{
  "attn_scale": 0.177,
  "beta1": 0.95,
  "max_steps": 4368
}
Each number is 50 + 10 x the weight over its row's rms, rounded and kept within 0 to 99. Layers, rows and columns count from 0. The size before them is the row's rms in percent of the matrix's.

# gate: layer 3 MLP gate, 256x96, rms 0.264, rows 142-163, columns 48-95
# up: layer 3 MLP up, 256x96, rms 0.266, rows 142-162, columns 48-95
# down: layer 3 MLP down (transposed), 256x96, rms 0.251, rows 142-162, columns 48-95
gate142 092:47 24 44 49 42 38 58 54 62 39 54 43 44 55 46 40 39 40 37 66 52 46 46 41 60 57 41 34 56 60 49 34 41 37 56 50 61 37 45 37 66 42 40 52 35 54 32 46
up142 100:45 46 56 49 48 33 57 66 42 58 68 65 47 50 44 39 62 72 56 37 55 40 55 49 54 50 53 44 44 67 61 67 57 63 50 53 48 52 67 40 66 47 52 67 40 45 65 40
down142 090:38 55 55 50 44 69 45 44 47 56 39 40 64 54 53 59 56 37 71 61 41 41 40 44 52 39 47 59 58 50 40 49 35 29 51 38 50 36 46 67 37 45 70 46 56 59 34 58
gate143 073:69 51 51 47 37 66 46 56 65 48 48 17 53 46 42 64 59 54 55 52 55 42 53 62 46 42 52 47 58 56 58 52 48 44 59 45 57 52 36 51 60 56 45 57 41 54 67 20
up143 084:43 52 52 53 64 51 55 55 68 48 57 44 48 40 38 49 54 53 67 44 55 47 19 38 51 56 40 45 70 62 59 63 54 53 66 47 62 35 51 47 53 66 53 48 64 69 41 40
down143 086:59 55 60 60 61 56 37 41 48 49 40 36 63 52 57 47 61 55 57 52 41 43 60 51 52 51 48 45 51 60 48 59 45 47 46 50 43 49 22 64 50 45 25 55 31 62 57 37
gate144 078:45 47 24 59 56 45 30 41 48 58 53 38 69 56 32 39 41 58 48 49 48 45 25 55 57 56 46 49 37 55 48 47 52 49 49 35 48 51 58 38 72 34 59 55 43 54 65 73
up144 095:49 34 58 57 58 46 53 27 27 50 53 48 55 48 51 52 52 37 29 50 44 50 24 47 65 41 40 48 63 42 50 55 59 45 33 45 72 55 57 56 59 46 35 56 60 43 61 50
down144 081:62 51 46 57 42 53 45 75 50 46 41 43 54 50 41 56 64 62 54 48 64 60 65 52 35 57 44 68 56 56 49 67 55 46 54 57 29 44 64 47 46 49 55 49 39 62 55 36
gate145 085:47 42 36 49 48 60 47 59 46 55 58 46 54 46 59 50 48 54 40 44 57 54 50 59 40 72 43 62 42 48 46 50 63 51 63 57 50 46 55 51 46 45 62 67 48 49 58 52
up145 092:50 50 67 67 64 40 42 43 54 61 51 57 57 49 58 60 62 45 65 45 35 45 32 61 65 43 44 45 39 59 54 55 41 54 49 51 48 46 62 51 60 49 65 68 52 68 61 73
down145 095:52 45 49 53 43 64 42 34 43 39 62 52 39 60 46 57 51 58 52 49 55 43 55 60 42 45 59 62 61 46 46 59 53 43 51 35 59 57 42 54 53 42 56 43 27 67 40 72
gate146 092:41 44 65 53 64 58 56 57 47 72 56 52 55 66 60 36 47 42 47 69 52 58 48 50 62 73 30 58 51 57 55 41 51 34 55 54 41 46 62 65 61 35 57 37 34 60 60 50
up146 088:73 39 57 64 49 52 53 44 45 47 52 50 37 67 48 36 74 55 65 42 62 59 50 35 33 39 52 51 66 39 47 44 56 46 49 55 20 50 47 57 34 49 39 50 62 34 47 28
down146 087:33 54 57 38 66 48 50 64 60 74 59 59 69 56 46 43 39 45 28 68 47 37 38 47 51 57 36 46 47 57 52 35 66 45 44 40 31 47 45 46 60 44 48 45 39 62 69 74
gate147 104:46 57 34 39 45 67 42 51 45 46 41 41 55 55 55 52 46 45 46 41 60 41 58 53 60 30 41 63 60 59 35 56 49 37 44 38 39 70 48 51 58 34 56 53 46 35 40 39
up147 090:59 34 61 68 65 48 58 53 51 37 56 47 57 50 39 58 60 43 63 67 44 56 55 32 58 63 55 37 56 63 59 38 58 48 77 63 41 51 46 48 57 47 43 59 52 33 60 74
down147 096:34 54 62 58 58 49 55 58 62 50 56 47 45 58 52 60 61 57 52 57 64 53 48 44 46 70 47 46 38 52 38 57 46 62 65 51 49 61 34 45 58 45 37 50 43 57 57 56
gate148 081:55 36 39 49 51 48 50 53 37 50 44 44 59 55 47 67 54 53 52 48 47 45 82 63 52 39 51 40 40 52 77 33 43 51 36 48 72 57 48 44 42 49 53 47 29 40 29 66
up148 091:55 54 69 54 51 66 53 47 42 40 63 33 70 58 40 34 47 67 43 49 32 55 48 51 55 50 60 32 40 35 58 48 29 43 53 52 34 56 39 59 49 51 33 57 56 32 71 58
down148 080:57 46 44 52 47 42 36 64 53 34 52 49 32 45 65 66 67 45 49 53 77 41 58 37 44 46 42 54 61 53 33 64 67 46 51 65 46 50 61 51 46 56 64 40 43 67 47 38
gate149 109:68 45 53 47 43 37 52 55 41 53 46 76 34 66 60 48 44 55 32 54 45 45 46 57 51 65 60 45 52 39 45 44 59 54 39 40 59 33 50 60 39 49 53 70 59 34 43 49
up149 127:71 38 56 63 33 55 56 47 63 59 53 55 51 47 45 34 46 47 64 60 60 62 28 52 64 39 45 66 59 47 69 47 34 55 56 59 44 41 57 49 58 58 52 49 52 59 57 46
down149 115:63 66 42 54 51 55 45 51 44 51 52 53 48 43 48 48 40 46 41 72 44 52 56 26 48 31 68 58 42 42 56 40 54 39 34 44 42 51 48 55 44 45 53 59 41 62 41 46
gate150 100:47 51 47 50 59 53 48 52 65 50 38 69 51 44 64 52 35 44 39 45 51 22 40 52 44 37 63 53 58 43 65 47 44 51 56 39 59 47 66 61 58 39 34 49 60 37 55 47
up150 098:45 54 51 50 41 62 51 44 58 46 37 55 78 43 43 47 48 47 55 49 67 34 43 32 42 47 29 37 44 54 54 37 48 52 49 43 28 60 48 61 50 55 59 58 74 41 39 52
down150 103:38 55 36 52 32 69 52 38 62 50 58 43 57 48 59 38 40 43 43 59 62 52 64 44 50 42 45 53 69 57 54 59 44 62 54 47 48 44 61 43 69 56 31 58 54 50 54 37
gate151 082:35 41 64 51 44 59 46 51 41 42 41 50 63 43 47 49 59 41 44 43 63 50 60 66 57 52 48 49 33 52 56 53 55 38 50 27 50 39 36 49 32 42 39 53 32 52 34 50
up151 094:54 63 53 36 58 39 59 58 62 58 42 50 63 46 30 43 44 40 43 64 39 39 68 73 47 39 28 50 38 38 66 69 48 41 52 58 44 56 60 45 44 46 48 67 50 37 56 69
down151 106:34 63 36 58 73 37 63 49 53 58 53 55 35 61 41 54 45 56 48 47 65 46 47 64 56 43 56 54 60 49 37 39 64 53 37 70 55 37 50 54 56 56 52 51 57 56 60 69
gate152 105:61 64 46 65 39 39 48 46 69 51 63 62 54 55 63 47 52 44 46 52 57 45 38 53 48 66 54 37 43 47 48 49 41 41 60 58 37 40 49 78 55 45 46 51 52 52 46 62
up152 094:61 36 47 67 43 42 49 53 48 62 55 46 32 53 58 54 55 50 35 48 44 58 60 37 43 52 56 42 63 55 29 34 67 38 52 44 38 51 37 64 48 37 59 55 43 33 37 62
down152 095:49 56 56 59 48 42 45 52 64 62 42 75 39 53 66 43 27 66 48 57 53 37 39 44 44 43 44 51 51 57 29 36 40 54 73 46 59 49 37 49 53 57 41 50 40 60 47 38
gate153 114:30 66 61 38 56 39 42 52 40 67 68 50 53 52 49 34 56 45 37 37 32 57 40 36 41 57 51 56 58 38 40 54 34 56 35 33 47 58 57 63 57 38 52 62 64 42 31 41
up153 102:45 42 46 20 50 48 10 52 65 34 40 60 61 42 59 44 46 58 47 45 51 42 51 56 45 55 52 56 38 58 51 64 58 47 54 39 57 39 47 53 50 49 33 63 46 41 41 52
down153 103:44 47 48 57 55 41 39 51 51 41 41 61 67 62 54 51 54 62 35 46 49 46 39 35 53 54 51 46 32 39 53 47 63 54 63 41 55 42 43 45 66 43 58 61 50 43 60 67
gate154 086:53 65 48 51 44 48 48 59 56 37 48 44 59 39 29 59 59 71 57 47 46 41 50 63 60 45 55 45 56 50 61 38 22 45 53 49 44 44 47 37 52 45 57 47 55 43 41 31
up154 091:50 65 62 41 67 41 25 51 69 37 44 34 45 46 45 55 59 46 62 52 40 45 52 52 46 41 55 43 41 65 57 34 41 51 42 46 55 52 51 39 61 64 39 49 39 46 49 43
down154 082:34 43 18 62 34 47 69 38 32 57 46 48 40 44 59 35 51 54 48 53 50 70 54 48 51 54 45 60 64 43 44 64 45 63 37 53 48 49 50 46 37 43 55 52 51 36 60 44
gate155 118:40 41 41 49 62 45 27 34 60 61 42 53 57 32 35 57 50 32 50 36 48 65 47 47 39 57 30 51 42 40 46 65 48 57 47 44 50 27 52 51 36 46 57 56 52 53 42 65
up155 116:40 29 60 65 51 47 48 45 65 45 36 51 46 71 41 65 57 51 52 58 45 52 45 46 43 28 42 62 32 44 56 63 44 41 54 50 43 51 57 43 56 49 52 46 34 61 37 55
down155 115:40 59 50 44 56 54 53 59 36 24 52 64 68 59 50 51 50 31 54 44 57 57 53 51 52 44 59 52 56 39 46 33 44 47 51 41 56 61 39 64 59 52 49 57 55 44 52 69
gate156 115:40 63 64 52 62 34 48 40 59 56 55 64 54 46 53 61 41 45 34 40 49 49 42 45 42 52 36 47 51 55 47 64 52 50 42 38 50 50 35 50 66 60 55 59 66 33 51 64
up156 103:31 51 35 47 38 56 41 54 64 44 46 56 42 38 46 59 70 69 38 52 60 39 36 51 64 60 43 51 53 58 48 63 66 61 54 48 60 69 54 41 35 65 53 47 50 41 50 29
down156 109:53 65 47 67 36 55 36 62 64 37 52 43 41 60 28 50 44 55 60 48 48 81 55 44 63 47 36 52 54 63 53 54 41 50 37 44 54 63 55 73 46 51 61 50 46 57 38 41
gate157 082:58 51 49 53 52 39 50 56 55 59 41 37 38 63 55 44 32 53 53 58 35 46 54 57 47 54 70 64 35 44 41 39 64 41 45 54 52 27 35 67 50 60 70 57 51 38 71 55
up157 092:44 54 56 51 36 58 54 51 32 42 27 50 46 59 36 50 67 54 48 63 48 42 44 58 63 51 55 59 63 50 38 44 58 58 60 45 65 63 72 44 72 56 42 37 49 43 41 44
down157 089:57 58 44 51 46 61 41 43 37 60 51 60 54 33 57 51 55 61 51 40 55 60 47 47 49 45 47 34 29 56 60 41 52 48 56 50 53 42 36 61 37 43 64 58 56 41 55 66
gate158 082:35 41 32 42 58 43 50 32 49 38 50 60 67 43 34 47 56 43 59 50 40 45 46 51 65 61 43 62 58 58 48 60 49 44 57 43 59 51 35 37 57 53 44 63 53 63 42 46
up158 083:44 62 54 49 36 38 46 62 49 56 53 44 59 61 38 37 62 37 64 47 47 26 57 59 66 51 56 39 43 52 66 63 49 60 39 34 54 53 31 34 43 63 57 50 42 60 53 27
down158 090:56 61 46 56 40 68 54 32 65 37 52 10 44 59 39 50 65 33 49 46 56 56 31 52 45 63 51 50 62 43 41 33 54 47 48 73 38 51 51 60 59 56 56 55 52 51 58 22
gate159 074:53 58 36 65 58 30 52 74 58 55 46 35 58 55 54 43 59 44 70 62 61 56 48 62 50 55 48 49 31 58 59 64 56 57 63 52 56 58 54 39 41 39 58 55 32 43 34 70
up159 102:49 64 55 64 63 45 61 53 71 53 51 37 57 65 41 62 58 43 50 58 55 48 54 59 65 72 47 67 55 63 45 51 59 41 50 54 67 61 49 61 67 47 50 60 58 61 74 47
down159 109:47 46 49 60 63 24 48 49 60 66 42 21 53 58 43 48 45 47 53 57 44 47 39 52 45 65 47 41 45 50 57 46 46 26 42 77 47 52 45 50 43 37 47 55 37 34 53 39
gate160 095:64 48 58 49 45 53 56 51 50 54 55 38 46 53 44 56 77 57 53 38 56 50 17 37 40 37 62 61 58 36 48 47 58 51 48 38 44 52 40 49 60 43 38 57 48 59 46 27
up160 101:55 55 36 33 46 54 50 40 36 47 48 56 52 51 53 67 57 40 45 50 48 63 55 61 63 37 44 45 51 59 48 39 65 47 39 32 29 59 58 55 51 67 36 58 61 46 39 49
down160 100:49 59 31 24 56 59 40 35 56 58 41 51 49 56 58 60 39 47 49 53 42 39 44 61 44 39 28 72 48 49 50 46 44 56 50 50 51 31 55 33 59 63 55 55 37 40 52 57
gate161 088:56 49 57 74 58 51 50 51 49 73 29 51 45 56 38 44 53 26 34 40 61 51 63 61 65 74 44 50 42 59 54 59 42 28 48 55 42 45 46 62 42 51 50 53 66 51 61 43
up161 100:29 59 44 47 55 46 61 47 68 42 64 43 57 41 64 53 54 61 82 54 56 47 41 44 52 41 35 51 45 49 56 43 38 72 56 51 55 47 53 39 64 45 72 55 49 60 43 51
down161 101:50 27 30 50 43 53 46 64 59 60 46 21 53 57 59 51 55 66 60 44 55 53 44 59 44 53 37 55 38 47 60 54 63 47 29 75 55 26 45 53 56 46 42 64 63 39 45 49
gate162 078:62 48 47 51 41 59 41 29 46 56 47 25 49 58 69 51 39 47 43 58 64 64 57 61 53 55 64 33 39 50 40 56 48 58 46 38 34 36 48 47 60 55 46 42 32 62 39 60
up162 092:55 50 44 41 36 48 51 64 48 60 57 31 61 39 56 52 32 36 43 49 49 49 59 64 52 44 52 53 40 55 54 38 28 54 46 37 36 35 55 68 58 56 55 45 39 44 39 49
down162 074:43 53 40 50 43 67 54 59 57 44 29 55 50 46 40 57 77 59 55 49 67 57 44 53 47 54 44 57 60 30 52 76 48 50 52 68 44 48 56 42 48 49 58 63 60 42 61 51
gate163 099:51 48 69 46 55 28 53 46 61 54 45 60 61 60 49 42 57 47 39 45 49 36 48 21 46 50 42 59 68 61 36 46 59 46 47 64 46 49 63 47 54 42 50 67 47 45 37 52